config.toml
n_head = 3
d_mlp = 768
norm_eps = 1e-05
rope_base = 10000.0
bias = "none"
init_std_down = 0.0
lr = 0.00241
decay_shape = "linear"
Each number is 128 + 24 x the weight over its row's rms, rounded and kept within 0 to 255. Layers, rows and columns count from 0. Numbers have three digits each. The size before them is the row's rms in percent of the matrix's.

# up: layer 4 MLP up, 768x192, rms 0.111, rows 321-420, columns 0-63
# down: layer 4 MLP down (transposed), 768x192, rms 0.155, rows 321-420, columns 0-63
up321 093:104117079149113130126117109113098100077129149096142108164138109122102137175142136099130157117116152123154118136164181128132153098131140173177150174112117087078161131064144114087115132126124158
down321 093:141129134178155120131156143132115112125117138123101157126095089177156151145138140140183134111111132142135127112163123125090144131129101083086172121097157151173089127163138140121099127097123141
up322 109:078125131179147108094130166159135167154089137118127102145134104114106131085160076147112106107149119157143081127159145137126165103124108134102158091175118143136168117120115125173148155124121143
down322 115:104146135153134133119115150167109144120120137121146077124123144110140114130156157132133104126124130128113150111162121101141137114181134091183158131153148079091127085075114135153134143144119073
up323 088:145150133124127135143150125100141117090087132115141131118236130146136105076145138082143125108118125123126165079152087119123143138143146148110150099187126065106136117103123118083122087146122131
down323 088:148107103147144145128129140156130152130130120095093120148109136118155166141129150118164124136125124131140076142107136154117167106106151124104112091065163160146151134148122146191117112091129139
up324 096:120152152137133141133117123136064140113103098123126119128162114155163167123120103092161097169112115111165116130109151098103140082124158150154144078122129141116110157108085154125195137115108076
down324 097:175084120138165112122163107126135098144159126163077174163165139105129062101086120140126148136150102130122126139121133113117134145159099140118119151145112112145131142146180121166128133112103185
up325 098:158129113100149078118156117088116129125148119116140132080175089133130142137142153133145106108084141121154058150131093150115151138148132143108139125101127117090143093145095151132120135135122173
down325 100:116160139111160140138114147119105111082098119137141111065132102118132128119112133155161132136141171101074126114112109131170136118125148150177111110104107115121093130133135059090149113144159099
up326 091:144164067154154172113123108183119138118116115122130103091132115134143113117098124158093102114128148160082114160129067114106086145156187113122108087140151110166138147132144135102167152107139156
down326 100:166157126112126112153123159126121133138139166158118132155134133161122159125137155148133139126110147109140154133100111144123150118129096130129103083180101132094137097139151123127115101144077160
up327 097:148138116126085155116157157133098144125118132106103093072115135116074136176121118099095138133173093132106131149128130138122149115096114121093124076111126143149142152160107100176121098120114113
down327 092:150091154121123126134152154138132140134135138126137114107100105172151165110160126160154131149134161119143152123135133129116147134123109072136123159109115127180082128112127128144153111125102120
up328 097:146133140148131168106087078132135116140136133101100194139110167123116143109071154106130128166093133140090108116141083100123117095134146130137097106126170158134098111119140083164119121114146145
down328 097:152138104126126080148171156174169143110115156115131122130110133128104169159140106132124120137148134119138139111109144127171085175115115136130167158122128124112156101151123154149103113162113136
up329 101:164125118138114139099141092153119126128087183095164072187114123150103158138131109113039115110128103104147138094121115095146098116121089142125146118120153112127142132167116127141107120156117104
down329 101:166150114149134144135128114128139163110136129159124110104123134158141172134149110114091100159148170137137145144132126118117159137130123162161068141106135164089085173109153169128139111132112144
up330 100:134112122109102119139154146129113120134125137136152137163124111121135105183092088151114137123148137111093129151179120165124102128122168133119122162109151135149129120096084169124168089132128094
down330 097:122145114124115129128116121107113149143112123140130144119128143132110104100102100134115123122121142088128096086112124090142135101165132117082116110160121106114101082139047095116145180136106116
up331 097:127143100109140106146134165107087162127088115142143122107163130088117138136117116110098130131120150140140086169118148106159144164179129135087115123099118134103146093100111197109152103146137112
down331 092:091146158161077201118136147128183133133142112138124113099099118146155108146104108173114107126153133120142097128135082116109101142118160093141121123158114120116095122111122104118151163096094132
up332 099:167091116147164132141135101106124117140143103114117143110108183104096187150104137138166103137087175126164088151148130149126190129128122124134156090081157126122188118114129123116176152127129115
down332 095:130140088143138118146132115106091150148100118147095085141152063121157067156163127116118167140131095101082155123116191133159082106134100138091118162157136127117112115127117149118136148119105115
up333 092:111095153090124126100149142181150149111088119150081131150184064132148157126133115062134106142147159143123110105183118146147139174091110143159118150101166136112122099112149139148101083113139124
down333 104:139122112165143120169149116104102133130124141079122123120138157122153112127109100119125124157114127137089128160111146169124107115153120112096156081107130155158121109100110099101153113145114128
up334 101:129169089169123129155139121154145118162100165114157118129115143130138154122143115102151134157096114123131145156098144158125076160127168127103105162128149112136126107113135125088151108121143119
down334 101:161114175109141080141155103157114111128097131114146102117124124150151118165121096142124095169128107140163125130144132134131130117140126164147145128130138144128123163152159099109147120145087114
up335 105:095123087117114131126062115136089112125111147110143142099120100140100129128122164149143103119094108198163156095104109156131119130158105132136115122108091110134107130130154168138101066137134123
down335 095:086155127126123143118163138141098121106096129112110127114115131124107126137098108115120133089165091101142082144115163105153150114091125092122133104118104165170101068135128132152126118112149154
up336 088:110149062113144112097086097127111127143200128112133117160077111105132138146120092125154113096123118156116139120162099121148150107166112139112148154130126104127166177144114142141152154135132115
down336 086:111111110139109133142116133155152134126065086160161138117139129206119102129146103112073158109086135093145099129094104175127142126154147141169103128150132118145121075121145139112112141140136153
up337 091:139090110126148108128120071120122168135115122116087150119103112138122144112094135103130130128118134132153161113127141086172112072125088134128106126130122160123142148122140151118112102136129144
down337 091:109128118147123140121147136113152115137160154164141117140134160159137101136171163153109146117120132085164087182132124141114137172130160151113136153131152146126133129136133151171150152109107121
up338 092:122148150138099151122093130132084125140125132087110135098116106128146091137139132122122122140167125132102143119133136117126140151142082122124120092144153150137152174149130131130073125120101096
down338 088:118120126142160126138146119131129148110112099170148105154092120143121154135147154135135112094115169087095184109145179140136134133148106162151118096112138141155134119122103091128168127136095153
up339 105:098176111099150144138130115115123094084130140120111170136112121143117140110103102124100138142154170083103105114145135126219134077150146160153140123164132147150156127111136100118082116142127128
down339 100:116106121143122127104131122144142189146154143119123118140155161166135122111118178145138151119117076154108119107114089149090146159126129123129087089143116103121121143139121150107139120096166148
up340 103:126135117148167120090132117166132117126134129153153107092124112116126122140094100129144075135130125137100100148098166147190075146158089117100112102125100076131117125117146119142094133117097206
down340 097:121128114046117126126098174148157131143177141147134112093134128097096127113165143120105136102152123141110163113086142111122100146132118150150073103117131133169136130133120097128118147117157114
up341 096:115145134119120138154093100106128168079121169152137090108134154124141120149140127084121176055151097117093163171112131126093163123134135152157098121104160116111137128092128138095118130125107143
down341 091:168117133088147119113158155171128103114084123127084117130156150129111152112168137160137088162164159110159142096139126116151162148101113122090133119130106125169117128135131144144130140125120122
up342 109:085138148146205093098126154100123099108122078160107111146119126143143110101144120137139137108150091128163136133131125158127132147195161111133170133140147115182132150080117142132218089144140113
down342 115:115127169090102124161173146113156131109132118118159149113131120111114134108128139118160131068142090079138132136136130141160133122125155075087179151139145104128152107089114153119165125141096165
up343 096:120113123159143151157139165118132144140115163126118102110117107117133120083132092134102146125135114104073104114146130132141160145157142111155142174138138109132126179151147141126102141089080095
down343 088:118162129124091126101099157131133064147118101116123153115120124125115127167105129125135100130094151117156138116116139143112072112115120173128090095089102156122116080116110103128151109172152105
up344 089:109104134136145135107156110149127121086097154092110138137119099140130095107129100112153121113165124105126142131126151129122136175089138093140134139164156106125099116146124142131129152144149133
down344 100:159133115083112123161108065085124147137094128145156135108124139078108140151113122121116115096166127135083143157127117133161153159136111128095094121156152145124136148116130103078136167185145096
up345 097:101128137093128101087073105133172131152135086114105153134145140143139149158144122145117115155130117109125118150149110100101117140124152092147109134157099104144108157118128110138144148114078110
down345 099:133117131126117157125176109146168148128160126123128130157117080162145131104151156136089154127118140119158108167144071136139133134159129122165161127172188130122148102117126091124139110124133102
up346 096:141147137131155133087106129129127127131140147113111121132132150121124143160107099057145143166126135137128149147142120115107087128116121111134134143183144122146123112150108150105098102138130175
down346 094:162145139166125096120145114141103127114161122127142162150146131117135121086147161145152129121151111139132129152147154111170099108130097153112107129070125169133105091116097141135139115125108128
up347 103:172106132120136116138135104139139098127139094136098144130123106083100063122123106109126124135111118129097115118153117124178187165153112135122107142142090145113096164085159145105158122084065150
down347 101:132132140138136150107131161115115113161116124141158132096100107108132122129118078137134116112141131117170133139128155146091123115104125147156192115137172119195131123141116152140174121101121113
up348 101:153125153128150161124130145186129119107128150136102079101101127094097122082135160132149100092129145126128153088099143202143156161165077137121147122157154096098135138137111112112093132138092136
down348 094:110123090136113096109133144083116142122075157060137151129098108169148126122134116148157148106132167138116109167144110135148156125119140166151121139119161148117128173108124171148180161089118099
up349 104:105144092157115161118125139104119165149137110148142163156146109126148112088132085174148166159127154105149103087130177156101119143126128177138108105166119144122111112142145158095107126107141140
down349 100:133096160119114118151142129143128141126121129130123112099094159115114093114129137166143133080198140161108130152159149103152140117111148105139141147139116141146145094149121090127127139164146105
up350 099:103104150119146129108110136108110138108123128137159105117122142141125171103091120128151157116075142159139159177101104107144119099118113120148142114144100155150146139104100134104146080141157112
down350 087:152095135134119118161134117117127077115147085114111136088106137122113123144133141116152146154136105086132094129136182135155143137104140113104106152094171118175099137123147125148114146136086148
up351 093:157096151136148140136140104109131150128135119136169160125088127119146130189125126087104143140090125122155141091111112104108106121120145144154151109179143150129190150088083138173106152110138107
down351 103:130119112114110104147112153146172096135125095116077105125157140126074149114127184142118102092172128140088116134133101153115109128137095114116145104136155118128088146148155134106138133138121164
up352 097:099081133097132126085093098124079157138113136094121138112176119133131131134099132101109121144151146153103159136129136120150143109131093120133121147112105081130172119173161124141136150115110133
down352 099:132120128118094105125153138143157114124087089127095161158100117161133113115155138160144192113139139103129104153134096108113138117154142152091100162109123108150086155062147129182105153123125089
up353 108:097130113155119119119100132163153123130103134111194089121116141147131110128107095114151132108143140117114133076133143144139141158135122118152131120141117140154116178125130059098125139122168132
down353 112:139165131170159153141106101140126123127154140127117120133131161093096147092104159146142125154148148133134126138114171108096181139123129122117101102158112157159071149120138104162103099121172158
up354 103:096113087139115106134109131170128155122131123137116145135144128120172103118122131118166112115158148107078171149106136145131126089121089167122132120147091107145177186137072156163151106118097131
down354 107:171114127158101107099174151099182151109131144158114119156099086135135081116161157111133152144103146121113155139116136127115115133132138124118117157111085144131151138127140156127124140107102127
up355 091:163162151095132139137096147177117093106140103109089104108132143145163134131117095112129134168070125120094154150141062166105149096094082102170127134132126132143114156123119103135124141120118130
down355 094:119141081097112086098174177148123153136130092182142163169094083118169160129095114119117111120150165112139134154138136106141160091115151134107142174142151112115113119143143149144114134112145157
up356 095:134128128112077137146103142136148088126103126204135137117110101077138134140121101095111112128119131143133123094130128133121141144129129134119155091129127138140097161143125127135136180093074112
down356 100:116141126106126126097133174128134160145128145126123135190119116137123121097140112123115165144118108144144122100098150139122150154113131147121141176161139132101149091141116159133073118143112136
up357 108:117110140124126163152123108161133156111097128103105126137127116176137134116167142138102131164128160140159106134117128127096134150112107145126137117099082134111154092119129111137083140121117137
down357 108:139163166091114132109115124149132112119116104176130141135133164135119157086125105135148111120106116120127136116094109134063107098137114116127129095162121140104143139139132155136105134108120126
up358 097:139112146164106090143135091107093104176100119131114126161119088155101095132150122099145101122096163114153103170065129136085114153151136126126131144089096129138120120119104116115117098164085139
down358 094:154129156087169119114149172098153134118128153133187102139122104149126131126136147111110133092137140130113164092175147146147123111098106134124123149129118171143127130081120113130191107113126175
up359 095:106129114134118156158145154095112143114098145145069122132141107132158169143123092161150159139087092131134176119112104119145119143128110095092102135133133135110147129134126120096124172140077108
down359 092:157156140142120109117123094163157115199134113094162149127148129076154124132166158160113094059129152143129106127137107105117136099142162136138116143090126137158101152174116120123147117159119138
up360 106:138156125155160117111133122076128093161137147124127086095142131147139138106190109174136139140110105162111166128115087154126103166124123164117133116136128106141156135152111088116089126107151087
down360 095:102094135161125161149102147135123150140124151118166163119093118128108154152140120102126115113152099096153091135112158142124122123140159098160122153129128100104108134106124139131129127112138129
up361 105:107117142161145124104138130166138125161155158147127150122095142145148124124158157104113142125134189114150172120092145134136109129135139089121108074145125110185106146126133106098116116137137102
down361 106:117100157132100125122108167129122128103173060151120119152167143122148155168146147147175125112102138114108121153115086107112118145092141121131111091133139112146092097116148135170094177123148116
up362 096:139131092158141147140108119103086069102121155071136116125139122121170100200149108066156158151116133130147121149136123180117116155126119155127125116126146102114133105142096128130123093119175164
down362 097:163134137135076137145133145141126166118119102163112079130156097151140116095132098131097144179138150144108139176147160169115143105131137100119157142115123138125110172117121141092102172139106129
up363 092:202143154115106122113168102079097174135170070160112163094104174146154179124146095089193151123093124081080115106118119118109104105138116165127115119122132113128143149129097154146112118116135144
down363 100:134135136169138145156135175124143098150110107100129147139129097154164112109171141156108160094120145109107134126119131075099117146124114091131115119158117140101139107155124064117109150122116131
up364 094:146147135145097147138122139122096144098147162148126086136130106131091096125127147133104119150155147163128127158122161103110118098136121178125137138137118141118110128147169139152113145140175079
down364 097:113142089126137098127124111139164118144112125110102130085128112117152128117097140125102097087112148092122159136180093125121136153113115143145144111104121121132126120109135143106149155092139129
up365 103:102153178121125155119099143136121126130106086128105085086144068078115131125155118112129115126098129142134113101195127090138131183136165155100105167138116154088132102102131173136144092175139138
down365 104:136126118159121099103092158058129142140103094114148121098147142127105132125137165102118123115121104113128171123127119176139166086134156125109163137211140143119150118156159136055093108108104192
up366 102:133135125118154181112114157135106083109139168145126120130126132139145158137132084137093112134147090112121135084157145120138085139091176116140143081120120156127090082163125120119138157126138168
down366 100:186082108132165124161157154088132114149144132138131133115147092149154144114123111180088147124132116137125125144150143124134142116082111152157123120108135147103153152138112127096132124094146174
up367 100:111090134130109142118139091149089122137137140114068109134160124096093120139115110079114135085132122147116135132107154139141143134128128116087144174141163117112120108179143116114098155120103112
down367 096:145169134128127154179122111168129149169161134140129120113102156149138123168114151161106103135148112122116108141109160077114117121136124139113110090146114116183100109119117178158150140149134132
up368 100:129140175147180138098074145136131131146174140139169099165114166091138093153129096128164077099143116098100138126126111159128153148149139110123092130117143114135147164123055135101151162083123115
down368 104:117137162080132120133155098129140126127182099136160129142146094106133110146098129129154109091101111153123159139133132114131138165123125119086160139141141148136095107155099109112105156067128101
up369 095:141139129130141100131120104155123143144145134136132098111111064102123153135119130113076151110094152121121082135107125121141177105140120175138124084118132072122133133122130087127134161146133116
down369 097:095122143132117140159147141111159138134142115114113143135168165160142151096140177122123121135110099091149167175095139142150133125119148114107141116128110189131164093154135159151080107107098134
up370 103:124106128094119162131103126144098092143107162124108137138162087142178123124174124123107142104079135124121081158107137122093121120122105177091123122139122149064151113146175102190088111085119133
down370 102:123134131088132114087171088129123134094137131103134085109142142144150118154146115143137114116118150170106133123173108131113095149131139101145143118180149179112174155113113113091170121101125144
up371 103:107096140147105108103155122138161112115169156135114124128144111128112111135186112114185149144133101115097134132133147152101117153111169052152111083127133103138110154123130116118124143105104116
down371 096:120115085153113164124111138166136140153114144044168143113113155099125113145140137117126101130116091145147095124128127135104126162090077130129142121092103187129136115135111131105111118113163159
up372 104:131163146161126121145127168130108097135148128092155137103133176125116119154115119133138147132117116118145126142175124104141166068126147095145101132167129134162093127118127129105106150089103100
down372 100:141103169135074164126132097172160107103105100171094107101130148140171160123114130114115161168145118092136145136118135125133097132128118137145129108103111114114169119172123144132101131148120112
up373 111:096131142113105134140103145082097124113098115132161147144160111082184162138154109121144130125139139155135138174148136125114141093151109138131156179119149151108145126062132120122110074114139193
down373 114:133162126163098109149146162089091129160127108110133163133170120090123128142093135097129110147146123109091123162152149103118128121101130144121151145103101124098152087125156138118159090061118154
up374 096:111140088143129145109125109136171115118112122123154162115154172107138099147127134132128132138167110155161147116107123112161143138121101108096152134158111119125148117135128116110117114162125132
down374 090:126155144114117116197143108121115146122129154101115116149136103124099096119134122159123119144147135119109117161138130131110093136203135146094113154113137149116112158127105118145135168091134125
up375 095:085096149152152149108113120123124143167160137143062115120145140134103139129112091181122169168112099155107159102135143108155103105112130158123135117117113116118138111139162146131099150151093130
down375 094:165168107107110133123165119149112097118131153109120135095138113144127138147086150143134147128131139134129127133126129122103131148100142107140188179111144170155110107150111136098100143125134093
up376 110:100110129164109134147119120157159146121105118194150099124145086113167164095179160141140156111108122139117140115118117144111102134129123159165148081088126153137147103121104118108190093175125075
down376 115:074120149119125152119113103125102143084157112136112145124168114151107167127123120134138137111156099149088143134062108109089135133094142134118143144125100139140152130141137121107118143099164088
up377 101:120133109131134091155129145131127195127127114154126116133158165115130061163117112115141099139147124154145157061167119105095133110128150125155095171122157145127105088089116152105159146140136130
down377 090:121095085152146179135144124128163141129135145096100114088128124148136085089146160155143117166108136150155140101097091121123164162142160090097134111113096125112119133120098099123103126070118109
up378 098:124114157123076155150100170123143128147106159139141157139088105102144129170141122120103110101096189146124149181167143162128141115143149150117120135075063120122093170149101125094116148121139149
down378 101:106133104149087124140107130091135155141101142143105144166156143125135154101142149152172169097172134139165103070135124136092138129156120109158138116122155103132087118111153153146069136146118128
up379 091:153059139115076107125132142135144121167129132139117142166173136076189164124157157129106139125126171134106140152131102130140122106132085154121139114156133116107155150119136152142134114147172134
down379 096:125142109126129128149159120092126098098169125125140087135114136159110120132107105151159110127141087103180136135123122142128120156160136146107087121123129140138128109166120110127128103078083124
up380 101:149130101164118108108146116124149116111130150159121094059149113111119151182153145132186171146163176149146130131111118122119120172107105141138151100156089155088144146123139149120135100155142113
down380 093:074096119152133160180116156132105141132139118120142125152117128144124086101101094164083135130111097152102170119105120144144112142124114101132125138103140154145145121170133181110100160141109137
up381 095:111193128153149158150172081111106138121139125143128137108175141098116145131094111139167126120132115127171131171134157109149107117166125132068133133139118105146137144141167092152075148124133149
down381 086:114136123121092150094100095144145106162136136117108159107097128156132100136155183082117135110132125113087090109089114143124105159128163118143140170143137148129061091126139183139189114154138116
up382 101:138139113113168079147117157140120113101127124159073122070098134164107168109134152119114152150113106167153168116150146120171073109113094084126130153149182143135120157140099127136111097118128121
down382 097:097111119100106107154161149077158158123134115156159135186140149144154142150152174092112097096155120146138161142149085131132142121130098132082118160122065105155092137129146107131202097108143139
up383 095:128104104134125120137084115115096133126080171079182119117124123130141108117121094149106119145130155119135129164206107126068121108134126132104147166110090109152159133093154151136157123154120132
down383 099:131125155094120156132116079127178134140181180138146091135138138120086119123187112115154126117087095146102126116131170166118127127137101089085150123128175137142135126113124106127120090124132134
up384 105:115137144133119150146081126147121138094119149124127104106123156155148118155102161136152111165117132109100105144106130134138118147130154129066124101127122087141138088125092182129161126116149124
down384 110:134138116123133142163122195103122093114134095125142099163132143127108113169192104094125144105122174104153127125115113121121091122149098116175131118159080101149170134106106137124147109132095159
up385 104:139121090113087144153124104137129091094107121140076177091121173147106115159123109121139122119141136157101142106112120086116130139082103119106142155143166114173072127135130105145136098113155138
down385 118:148109115129118127177106085112162121146099131099115132165124119087125113125133111114137128123147166103136136143135143150167153187128140151098133176113103086109151140110141127174163170164121112
up386 094:132121124116166131111111145150122164148117069113176126126144138126133137146129103120102115155113083110172118148116145109070152108105146143119147135121138106100118116142127119160125131153119107
down386 102:158165130114126126141135138120129187110094099114111180158138137102109117125112117105164136178139164088068150113143098154160094145115150144117092154114107121170122118110118142139163117119124123
up387 094:134133118100099127144135123101168136115111166155121102152128089122106113070096147121114114089133125118134167138120127120093181127119129118120150103125127107160111159137094126167162132133112108
down387 106:114132114123099127144117142137121129111101159141100127175145131120151130079130125134150138130154126114145145144117115155149108178100074122149149082108176098106117128137104131155099175129114123
up388 112:073102118142159104108132130170118102128142138166164116110126154122127126100101110168108119148133148136153105164154119128141106147127068114117114127161107143137130175128098184121123106133117155
down388 118:076115131163124149144084144114120106102150161123126143105123097136148137116121077121119084111131138115136131144178114108087148142078157110134105112120144106102136115129125167110132134108088094
up389 097:129150115104106083168151120127123116107143097105104149158140137127164114095124126158141122125157153143116123156079136123130128112089167123090198082137147103127142152142124097115089124120168090
down389 101:138126114139153154103119133158149128141126145127157133105127136084078103122122117116143130136163111117136110090135103139136147146138089156135095168114136114155142101091144124139155143176111143
up390 088:113138116125116139151137135103143095120125130110067142131087158100107112159089120091121127145121148126112144124125135144149144144142186106105125122099151092070122148122112133132058173117127145
down390 088:130115131141125106099124128144140141141113100133192126088166097146146133134147151124143151116147115133155123120139117135124127131098100122134131125172113142189121139137130157124167105135146115
up391 108:143095151068132093140173141139101142123127118081115141133126125138103107116115114085116157083129109140117150132132111137100129166140077143136100110129147134116148085116127127147105121126092178
down391 111:139108123103126121069116137135106095175102121129149093151147110092081111163110079117140106185098110167107106090152108095116136150095112134166153161129093147111137091156131166095106153156164144
up392 111:124113144158154137112126149072176146145148079128146090133154113058129121125138096145121163109122088098139100117109118170120107158107142114119166109083138115143145125144133119124124119106126119
down392 110:130101149135169110139113081076095152145148132136164113133124109127137165132146098153145147132120172128110099140148104151093120114148149155109130120155128123095141109130121170106190126160127176
up393 099:132114114146105128152110182135120142122116139151130124122096168148127158160145102096150090129140124162111150120100117112185090131139115150146127153089142128124107110158129125108169130158127169
down393 101:114123122126132150159092121092122143121136135139118126097123161100169137137130137134146093143140160132149151082096113131146132111127127168118104150124139100124104113129143164103156131107149130
up394 098:116138100153173128167157157122132118132128118117139137150138168150115146104125105123142142110161108127130067076110135126148091153137165157173111118093143167142103138100116111155133142133102151
down394 105:119207124128129117109155147121141169067128153144154109104142152109136143121086050145151148155125132116130181130070135153121140151128124126122138097119110158093127115154121142124139168132140176
up395 100:148100115121132093101115122148081171135154126120168146127178150097116101160120141176142114108141111117121097166118133139129121085129144195138093127086126157121128107091122134135145109111142096
down395 101:142129080107164121134117144087128111129111070124121086133141119159137151116123145135143110103152107099157140095151136076083110116157140107094132136147120095096111139092152126103091157096133161
up396 108:142123098112154129124149118136124146150114127127147168128100120102103105140181106112125141103160138123107104166098122153157128108164128159143136157115163140111149130096129123144135143153139113
down396 105:147114095093110137121157123142101124117041110131121138147121201112136132122156109128114140135111153099122077130064125105126102158116081126128121110132113106112141093105131148117166115115107152
up397 100:100135098147151141157088150126142132120127139114152150139137178140154134121130158133102111103159115171180093154095140142153137105101177159150118146082129100122090133120133129130122140111121089
down397 096:105145150106119148144167107138119134118143125144118146125138103148095159100188133158078146095140135118071142147094165111134105107077117095133149169102142096124116137134167108120117097116143120
up398 091:125112113115124088144162186125056138129115129107084149154123114113098163132117124141136119154104125120146168177129139160139184123081111100147136103109136142122102145125087108098141141140107133
down398 084:140140144112108166116106084139156161136140116157179117118127106148180123119185143161120118072164177122109097120107140114116116140158148158119117132148132124115165132110138138143096115109132072
up399 096:133158119122132126128159154125094131118121145172115125146122135082103154137168132125161160131110155137142090098163123129139086128145123148171105171121117132145140131092106130167145127121139105
down399 105:118134092107141161110067121135117097096131132125126121133130163075110103150100120118119133116128119124110114113104164145108163178099152105112149108107162083113118133154123107097118127116121157
up400 092:102137105075135138138105144084106122125116139130128111161175138131109164133164116139150172109106088106106148120133125147120125124114113130154150125136139094098124123131128084137135128088127164
down400 089:164084124125166140118116103165155162128137115095106107089095148097149145126125158086110127121183143137164122087104119084146117086135123150102138114082114131157157135147149132147114112131153102
up401 099:137198099110101103150136133119114120129149095142083134093135136131068098158119143141158062150154132123113099165130100116167138138097122126139119096143148132102128149161114147172125116140121087
down401 100:130097182131150141102093103102093125154122164086094093130101109156186132142132128089127136103097111134123124119141135134119139100128127135088124159115084155124129124092175137164170127116092196
up402 106:100144118160099128130166127129094122154113110150165157158150140067104175112076151150111163118162124137146132124152127113153111113153137139175138109092163150131108072093130107143144135113111106
down402 110:144117125115161178143111103054108109105152125095093109139115117132130152141129123146154149093125109146112147155209147117158178112110097102118179133115099153093138101094099146110099135117119097
up403 091:086197100155114122089104134171135121111153101131166126109108138135120133116123097131135081085151125123128149123145142114153084127125081171122113108147115121085120129135102158125156117093119114
down403 093:107169141140134169122189136125162129153157136146111083132110111144120106164135112139113144121121134086121111132135104100121147087153118128154167103151099163129108120140128107166098088111114126
up404 107:135092129189139113133151110098093156108153170135163124138161128153145134134102122137146157136142171064108135101065148160142087154128088115119127104167096137099114145162129153123116169140145128
down404 107:117126129136187116131107177087134122133090143103118115100155182119150136127159140105160136108110138108088089167110147163144151141175140129142171109126116126120136102112161079113117082108138115
up405 104:089144138096140151137097136153125158137108124132145109167121139131170105107098144143109134101135140090170129124141071129132137159149111140135119095133151121131106130151112124122190114157116135
down405 106:164104099178148186083163147112166110135155145117094107171145157107129099131081117114154140098169114113133149137123154118148137130151132122096122139133173134138106121130129110120131114130112125
up406 096:099157118125096121149098132080117158098088139125159152167128104120150129102124162113143124141100152135159124185162129104125153143126124125126136150137131083114135099126124116116109104108142138
down406 091:154120164134157157098167139178124089166188095152116115127143142122112165164145084145130132114144072156108137120153108150144074115145117119124144138113147139121110162127110128124158129123113106
up407 100:104095168128129085114089110122127113170157156157135114101151143129109149113124142142116132133126131136154115145090152143134113129186140108121133127149179130116142059100152162140103112121106074
down407 107:165161126136109107100123144136080165168150123139121134167139146092105086097115117135118146139111117123070101130119135121121140164158117120090101159141161140148078096094113179118190134124155108
up408 102:123125108078140106070121094176119120133162101139150105135162135104175124121099140152120174150125120069079154122131143099118139128090102117121131121123121167121147104164117169099096106142133092
down408 103:131088092152159109107123124134117101109127125135094094154111141098140123135095099135142126085110127152123128104105102115144100122109099119143085124085132118103126122103144108117133105138140096
up409 095:125130122116110114107101113190170091158151158124140091102121106156134138146147122139118134118131133143110144097094122174086159139186094131130142187104149092151098130144134146105080177146073143
down409 100:157127148107135118148148137048118115121127109094112145142154157111138140143112100106139140088143160121112132148123125119143108149111193066143153131135121157081129104101093140132138144105173149
up410 106:106128150085126112111092136130132144079121103135166165073110133113134101127069138149120114101130147152122111125094127105137094148148115132058127092115127165138129066127126088094125118143126140
down410 107:131122115089128174080140135102118152099083155134115136158167089143134110132084107136120118110121164101108113175178119095121173151113143166133156150114113120140113122158159168121064115135143113
up411 100:112089111112116134095147137122132091102131128056119098150114154111148092124186153114106072123126116103135165157103152127117101188076089101095094117141154089154113137128130149144130128152128066
down411 102:063170186115137069148116099118131105111097118128073123145127110103126123123098120142125116141101133121111066158101143136144100117135090134107139169181134103113128162103141119136123080173082118
up412 103:131133138140144139076076139177113080104128107117152126160174120106134114091147127138091129119149119131159117148100121152098119098108139110149109097134136109128121108203117125097144105137131136
down412 103:128110081126132089145155110128112121126068154098099178121145086139146096165120122125125128183129142187124131162150127166144110162161125202170101140122115126099112137164126071109107141137114110
up413 110:136101113134125098125098115159146126143181087108154138097128142148167161103073126141097124130120119080201110102156205166138121127142100117150112162143126153103096104152092119130137115153106142
down413 098:100147129132113159128148131129090103146127127097089083094138152082140149153108113133142116125135126101170112161116135100125158133102144145112161155127143083151128097154092137148109106126071122
up414 111:141155154146137105139146097169117137121103134166178157130161117119147130118125087076119126121100147126148117149095146106125083139141140145142126153187074097117116141131136121132109135141144112
down414 105:120147171153139133136121093157107136147159143148135137174121134165126146143178126082100089123143138102121115110115078138143132117143126171104126103144119129135117070118123126139096099109118164
up415 095:134134128131120109117110156135137108137091148108165186099091096112144133128136165171164153101115158152112096126133141129132109131153156167134116121150132097150142141099129157112137141131123101
down415 098:137093096115153125136123116170126139111138140149102099145157128127126104113094132134137147168096177137170162134103160136111151121123112107118167137081095174139123116153107137159134093133110128
up416 103:137122116111176129119155133120112110137119096109134143098179136127130138123128103147141120131120179128163157151160147141095123158142122075101149101148113114133130160136150133074130121151143119
down416 102:129116089157135133182155134126114131100118131130175114150138117149132110102168112114067116152096123157127104125133133159181100116188132133122132151125167136091117127119134138139123127133142113
up417 096:094088142137111128126150112179135123140124122158076135128141107144158119118135124113124160135084123102129097096116119102144123138097139126134124135082126114096109162109122126155176116155115139
down417 100:099187111140097131145095111098142147124129154155122128117160123107112122109132125141128082144151109131139104162133110134084123121142153100072103126145123123127143124145130106102119117093118122
up418 100:144114127110075136151111141126111134141133139120088122101133104085118086117102084160121143112141138168109097145156163073099169155104124153130125114129120138110100116142116079122132122142113153
down418 102:116132132152085133151139174112116116152115119156153094141144118079119124117107103096132123153126133124131135144157145154121099110119117129135112182172171121139087115109134114123100085156184117
up419 092:127129102104149092142104151130096161119121123104121161109165126136150108160118141147124154135060170110134124134175132113174116092144123135088062117134116120136124128110114161126138147077126157
down419 092:127080117164154109114085118127170165085133125149141145101113136144090103092139100148104095142191098137143142117120160088132121150135134122152157161143192135131132135127150126088151096162140104
up420 097:095110099104094091112101112125136153138130127145139100122098112090103115108121130159131102164069146130108127100063141137085111143147085126062164136117104138156154122122105158110134141142097130
down420 102:104131131135163118145113088132139076073117127137161102167151150072110145141139094110151135148155105127126123139126134164162170084168136121121101110177132103121109152149110122101087104143138112